config.yaml
num_hidden_layers: 11
hidden_size: 384
num_attention_heads: 6
num_key_value_heads: 1
head_dim: 64
intermediate_size: 512
vocab_size: 32768
hidden_act: "swiglu"
norm: "rmsnorm"
norm_place: "pre"
norm_eps: 1e-05
positions: "rope"
rope_theta: 10000.0
rope_fraction: 1.0
qk_norm: true
attn_scale: 0.125
bias: "qkv"
tie_word_embeddings: true
parallel_block: false
init: "normal"
init_std_qkv: 0.0308
init_std_o: 0.0383
init_std_up: 0.0441
init_std_down: 0.0441
optimizer: "adam_hyperball"
learning_rate: 0.0132
lr_mult_o: 1.27
beta1: 0.9
lr_head: 0.0122
warmup_steps: 331
schedule: "wsd"
decay_fraction: 1.0
decay_shape: "linear"
final_lr_fraction: 0.0
batch_tokens: 262144
max_seq_len: 1024
doc_mask: true
train_tokens: 1418000000
max_steps: 5410
dataset: "wikipedia_en"
Each number is 50 + 15 x the weight over its row's rms, rounded and kept within 0 to 99. Layers, rows and columns count from 0. The size before them is the row's rms in percent of the matrix's.

# layer 5 MLP up, 512x384, rms 0.0431, rows 108-130, columns 336-383
101:24 66 66 41 56 51 59 43 48 69 52 27 59 63 35 24 11 72 30 68 62 21 32 57 30 54 16 69 44 69 37 53 19 45 57 54 52 64 19 46 23 67 51 37 57 53 71 55
103:22 53 42 56 13 37 45 55 38 43 36 78 46 42 35 39 43 62 44 50 67 50 68 51 61 38 56 51 66 50 42 62 12 38 41 53 39 29 81 40 57 77 67 60 41 47 61 51
104:54 45 39 43 65 45 46 40 32 34 41 27 36 15 44 34 41 44 51 76 58 56 54 58 33 54 66 47 67 47 42 32 47 67 76 25 19 45 64 50 46 55 26 48 58 58 42 34
101:45 45 53 64 54 86 52 61 44 71 64 66 66 37 26 39 40 70 75 33 67 23 62 70 50 53 66 60 58 31 55 48 61 63 57 79 44 79 80 64 55 25 33 41 61 53 53 57
106:53 50 47 43 99 42 55 86 55 61 30 68 40 40 64 60 77 40 67 74 68 57 36 48 54 44 52 52 46 43 15 42 35 52 69 51 59 41 37 64 48 54 66 47 45 36 38 36
096:74 67 36 56 30 69 42 48 67 77 38 23 49 48 28 67 43 49 51 34 53 36 68 28 57 55 50 50 53 49 63 60 69 57 39 54 68 39 57 42 33 46 61 43 53 53 52 42
112:66 51 55 53 40 29 40 57 25 47 26 42 40 60 36 52 40 41 65 14 39 39 28 44 53 21 44 44 63 56 45 34 58 22 67 60 33 46 52 76 56 21 49 20 49 29 35 40
097:29 29 33 44 31 39 56 49 59 40 77 54 44 71 34 27 12 52 47 60 71 27 48 83 44 50 55 55 52 53 36 53 68 35 64 24 61 48 66 58 50 35 54 39 65 72 47 64
103:53 42 50 54 66 31 57 68 41 29 49 73 29 46 44 30 54 65 43 52 55 40 59 45 57 56 36 48 69 66 46 31 66 33 46 49 34 55 63 46 32 37 68 54 49 32 59 54
100:70 79 57 70 47 42 55 38 53 74 53 37 52 53 40 60 33 55 52 45 67 72 63 81 40 53 26 35 30 47 47 66 34 42 38 68 37 36 58 57 73 53 11 65 46 36 36 55
125:51 59 42 25 45 16 70 55 89 22 43 40 45 64 43 43 49 62 79 28 45 31 23 40 44 51 41 54 41 69 61 57 42 45 40 39 52 81 33 54 27 54 56 71 47 76 50 52
105:54 73 57 46 60 64 55 25 20 21 47 50 69 21 37 87 43 35 40 73 61 26 68 55 56 47 30 51 35 39 49 59 50 73 37 77 37 36 39 43 57 50 40 45 44 23 31 32
113:33 59 43 45 69 30 55 82 65 58 58 46 59 55 62 37 37 71 57 66 56 27 22 68 73 38 29 61 32 71 35 50 30 44 56 42 79 55 56 47 26 67 65 50 10 64 52 31
100:74 54 39 57 62 71 32 53 58 35 64 59 40 32 60 42 42 51 40 57 64 42 31 70 54 46 56 28 34 29 36 49 60 52 47 73 38 72 42 35 66 64 14 36 51 34 36 51
097:48 72 47 43 56 48 33 58 78 47 67 47 62 49 46 50 26 55 68 47 64 43 56 47 50 72 41 61 39 41 58 66 36 59 42 61 39 60 34 65 56 41 59 60 49 64 48 55
093:44 70 54 27 70 50 62 63 45 59 63 38 80 51 68 40 21 77 58 61 64 40 51 78 34 56 55 41 57 67 56 51 36 42 42 62 59 22 69 48 23 48 22 71 34 57 33 53
104:45 50 50 44 61 53 75 60 40 11 28 33 49 45 42 50 38 81 23 61 56 49 56 38 46 42 55 47 66 62 64 22 58 58 82 73 57 50 43 26 56 36 65 58 28 71 49 62
099:66 59 67 54 45 45 23 24 57 31 49 48 35 46 33 28 64 58 47 49 80 45 59 58 60 38 76 56 34 42 65 27 62 51 62 70 61 69 66 67 49 42 68 61 41 63 60 47
101:57 77 59 61 69 53 35 31 78 30 36 65 40 49 35 37 46 34 22 38 38 64 60 47 19 66 42 56 26 49 22 48 50 22 24 35 55 52 66 44 60 33 54 30 79 66 56 42
101:25 68 61 38 74 68 43 55 68 41 28 54 62 42 50 41 70 37 70 38 24 51 56 33 56 44 42 42 70 59 33 55 69 65 53 54 34 30 38 66 51 60 56 41 30 55 40 51
102:31 54 25 23 43 44 43 41 49 44 37 49 49 45 34 37 32 19 50 41 33 55 36 17 40 30 32 36 54 70 62 51 41 59 23 36 67 64 24 58 48 61 71 48 39 70 33 33
095:68 52 83 48 62 47 44 52 34 33 36 56 58 78 47 39 44 57 39 27 54 64 65 62 48 60 71 45 50 50 53 46 45 47 47 71 72 38 47 45 48 49 50 43 40 19 64 44
095:35 58 62 53 55 54 33 56 78 34 36 73 49 52 72 56 60 61 38 52 27 51 63 18 35 45 69 57 73 59 14 40 59 58 72 31 46 49 47 72 57 39 30 62 31 46 61 99
# layer 5 MLP down (transposed), 512x384, rms 0.0441, rows 108-130, columns 336-383
103:44 43 23 36 41 63 38 61 51 54 57 60 42 23 35 40 60 44 53 27 62 58 35 58 37 54 45 50 47 24 52 28 43 99 61 53 48 50 41 41 58 78 39 58 60 43 68 23
101:73 58 53 46 51 44 48 68 51 62 46 33 27 62 49 75 35 36 44 55 41 41 53 58 75 30 67 29 71 75 40 44 25 56 53 31 62 46 63 52 53 63 54 53 08 76 57 70
103:55 69 57 25 45 53 37 65 38 33 62 13 32 69 55 45 40 56 40 33 72 44 67 33 78 49 74 52 51 18 61 45 50 46 51 46 65 42 49 24 62 44 32 61 75 33 52 40
104:24 50 45 35 54 49 71 23 53 44 51 35 45 45 60 45 57 59 44 53 36 69 52 48 61 54 50 41 67 44 35 35 42 40 45 45 67 63 76 13 62 46 30 32 56 27 26 47
104:27 62 49 60 52 70 40 41 42 30 66 53 57 29 57 59 54 52 55 55 54 43 17 52 49 83 38 65 70 31 59 53 56 50 73 49 52 73 48 57 55 60 34 70 49 25 31 64
099:56 37 39 62 64 47 48 24 71 48 50 57 42 89 60 73 40 51 40 43 12 54 25 34 62 57 70 69 42 46 54 66 40 51 68 53 76 25 37 45 67 64 54 65 20 51 77 41
109:60 67 52 69 18 25 68 48 43 63 24 36 24 13 77 27 55 57 53 49 63 77 26 27 29 35 66 36 74 52 68 48 60 66 69 58 12 38 48 61 44 32 25 44 61 45 50 43
095:69 63 44 87 63 41 27 77 33 66 65 43 52 67 29 43 61 30 45 54 53 35 57 34 54 44 53 47 51 61 65 42 38 72 71 23 09 41 46 33 47 46 17 65 80 42 48 56
096:62 50 66 35 35 45 54 25 49 58 51 71 40 65 44 42 50 72 56 83 58 73 64 63 75 23 39 64 41 40 49 61 53 49 53 71 39 16 18 60 47 46 77 32 34 32 48 49
099:54 62 57 78 59 63 26 40 45 48 56 50 57 53 63 40 33 67 29 47 56 58 26 62 34 24 49 24 63 52 48 69 48 35 31 29 37 36 42 75 48 83 49 28 56 38 73 46
099:48 51 49 32 44 42 56 53 55 45 55 46 49 50 50 39 53 58 61 50 50 43 52 43 51 47 50 68 52 65 52 46 55 46 49 47 53 61 48 45 50 50 49 63 67 54 50 51
102:46 43 63 47 38 76 36 47 42 11 49 33 95 42 23 67 43 56 41 64 53 49 50 51 73 33 29 60 51 34 50 35 28 53 49 50 64 49 63 40 48 62 33 54 47 53 43 51
114:28 33 48 71 52 45 53 64 70 65 42 46 59 79 55 46 46 60 35 61 58 61 46 53 90 56 51 61 49 52 49 54 43 45 68 34 47 45 53 49 34 48 61 47 44 47 39 51
100:45 39 51 61 47 54 65 41 33 50 47 34 67 40 73 33 50 60 63 53 17 44 21 61 57 32 79 39 14 56 47 23 51 43 45 59 36 40 44 42 52 58 49 33 49 51 35 19
099:30 57 63 53 69 63 55 49 30 65 62 45 44 49 25 59 46 44 63 51 25 40 37 20 49 82 39 45 36 45 38 39 43 59 48 45 44 54 70 53 67 70 47 50 55 42 57 43
095:64 59 32 45 44 61 58 33 61 45 61 35 32 65 29 47 59 51 55 67 42 58 32 47 60 73 58 91 57 32 46 49 34 43 83 32 40 73 25 56 58 59 10 55 50 58 37 60
103:59 57 33 42 70 73 49 62 76 68 46 42 47 28 59 53 36 42 31 30 51 49 65 63 65 48 59 40 39 36 77 72 62 59 35 69 60 44 55 40 33 72 35 24 49 84 40 45
098:48 64 39 68 36 64 52 58 37 13 45 47 71 42 39 53 58 74 37 36 15 51 65 25 47 43 63 38 62 62 66 52 41 49 39 63 65 38 62 76 48 50 21 47 24 45 50 33
099:49 48 54 46 47 38 50 27 71 45 51 54 56 64 59 45 60 52 32 44 39 40 57 60 08 62 51 54 69 20 33 42 25 41 51 58 72 54 50 47 61 50 47 64 43 37 48 44
099:73 46 68 40 55 42 42 30 85 88 52 33 53 33 58 54 70 49 28 75 68 57 31 63 56 35 47 34 43 53 44 57 38 50 60 38 19 65 16 58 60 77 34 32 47 50 54 68
103:48 56 44 44 22 49 65 34 35 66 63 59 61 43 49 21 44 38 45 49 44 68 56 31 70 47 36 33 39 39 52 61 54 46 40 40 54 46 31 50 47 43 78 65 60 43 42 29
100:39 55 79 79 43 59 47 65 26 35 63 54 51 55 54 40 15 50 59 36 48 43 30 67 62 68 70 33 57 45 58 52 15 44 45 40 12 38 46 42 32 34 61 44 27 55 54 60
096:49 39 66 42 38 56 56 42 41 57 99 49 35 65 57 61 38 35 57 43 39 51 57 38 49 57 44 44 39 63 62 38 49 59 64 57 42 45 41 62 52 56 53 37 39 61 41 38
# layer 5 MLP gate, 512x384, rms 0.0449, rows 109-130, columns 336-383
101:52 51 39 44 53 52 59 44 49 52 37 45 21 40 46 42 45 77 41 59 76 43 67 42 44 48 43 52 58 82 49 67 59 61 52 75 34 31 42 36 57 83 49 51 28 52 27 46
101:48 33 39 35 39 61 42 62 50 37 44 40 36 38 44 59 45 65 63 72 80 51 34 47 60 60 51 26 61 42 44 66 90 44 23 69 35 41 60 73 79 60 44 54 55 68 59 48
106:62 72 61 58 49 52 44 66 73 86 65 53 59 42 41 39 32 47 57 42 68 57 37 31 55 73 52 70 34 64 66 61 58 30 66 53 29 35 47 42 57 41 50 23 39 71 83 74
121:64 30 51 53 30 51 69 39 48 61 67 36 76 65 30 30 46 50 23 40 42 49 77 59 80 90 39 24 28 69 48 47 56 75 57 38 24 31 54 56 57 25 55 60 38 50 62 36
095:59 47 24 59 66 57 47 41 17 23 72 66 31 41 44 37 60 61 28 40 47 50 32 49 40 37 61 58 46 22 10 16 99 57 44 24 51 48 50 37 36 37 56 42 66 37 50 56
100:71 32 41 71 19 56 44 61 57 48 41 87 57 53 36 45 42 54 48 44 66 60 62 62 55 69 37 55 43 62 53 51 35 50 64 54 57 72 47 66 43 50 41 31 49 41 56 39
101:62 40 33 22 19 41 71 51 47 42 50 61 62 46 50 41 40 85 49 45 57 78 66 57 43 34 36 40 61 44 36 71 43 52 54 49 85 56 57 45 38 76 39 45 54 56 64 80
098:68 60 56 26 46 61 41 46 37 54 58 43 38 37 59 22 25 72 50 27 53 54 49 50 57 40 36 47 34 77 43 33 38 59 45 58 67 57 40 58 67 47 34 37 59 48 13 44
100:38 48 60 57 32 44 51 59 38 54 58 61 45 62 39 55 70 79 37 64 65 87 59 43 54 45 43 23 60 29 53 76 61 37 51 67 49 66 44 32 43 45 68 48 52 72 34 77
106:33 38 54 66 50 81 46 34 51 59 67 27 72 45 52 66 44 52 58 72 60 61 63 83 62 74 75 46 35 42 32 48 56 52 61 35 64 28 62 39 73 33 38 05 21 53 71 50
104:81 34 41 81 62 51 21 26 26 43 37 41 22 63 54 51 32 41 50 34 74 51 34 46 64 38 50 35 35 49 80 66 41 18 29 43 44 52 40 50 47 78 43 37 25 74 62 71
096:34 19 62 73 23 58 58 43 43 67 41 53 58 78 36 40 76 56 39 81 65 83 61 40 61 86 50 32 43 43 58 42 43 46 78 24 52 36 41 68 50 29 33 37 44 55 38 64
094:38 56 22 54 20 57 48 64 74 50 47 26 79 39 42 53 56 63 47 73 38 66 37 54 51 58 72 44 28 60 40 17 59 66 52 99 49 28 37 43 20 55 58 25 28 51 45 72
097:43 63 59 25 37 52 65 26 65 44 66 68 46 42 57 35 46 37 83 54 20 48 70 65 59 47 27 27 41 43 62 52 34 76 47 39 58 40 55 34 59 47 28 73 56 44 60 54
095:67 53 27 35 50 66 72 21 36 51 47 34 75 31 48 30 56 47 57 72 45 42 30 55 45 61 35 63 34 39 49 43 34 63 86 37 36 31 24 49 46 53 22 53 56 44 48 25
102:40 13 61 71 54 33 49 77 43 53 53 61 30 69 75 55 53 49 49 34 44 39 44 53 57 64 50 44 58 49 43 30 67 37 40 36 49 30 53 63 43 16 58 36 50 58 41 43
104:49 25 43 50 36 60 55 50 35 24 61 51 51 23 41 50 48 45 63 34 54 62 44 51 67 20 46 17 77 27 41 36 39 53 36 56 46 40 57 65 63 27 26 31 35 51 52 31
099:50 49 44 59 39 58 45 87 66 51 67 44 33 52 52 67 59 74 46 53 79 70 50 51 51 60 49 43 50 73 70 33 43 45 53 31 46 28 57 54 41 35 22 26 52 44 53 62
097:57 59 76 39 43 50 43 65 49 16 31 44 52 60 20 52 52 36 72 59 51 56 21 35 53 49 50 50 33 16 72 68 54 58 67 48 60 31 46 45 27 44 26 48 48 62 53 54
100:48 39 35 43 44 38 71 46 24 57 39 45 40 67 30 47 56 41 54 55 69 56 50 60 63 35 65 46 59 66 62 43 48 51 34 46 45 58 44 74 53 59 29 35 34 54 58 58
105:58 49 71 91 13 63 39 68 32 54 41 53 48 55 61 42 40 51 59 23 39 35 57 46 48 63 85 41 49 50 24 49 69 34 30 05 31 59 50 54 60 68 50 36 50 61 81 45
094:64 47 20 44 45 43 37 50 36 52 58 64 50 74 87 48 76 54 64 50 58 53 64 70 56 37 42 46 56 54 67 61 63 27 69 47 45 77 64 47 53 34 33 48 55 42 58 24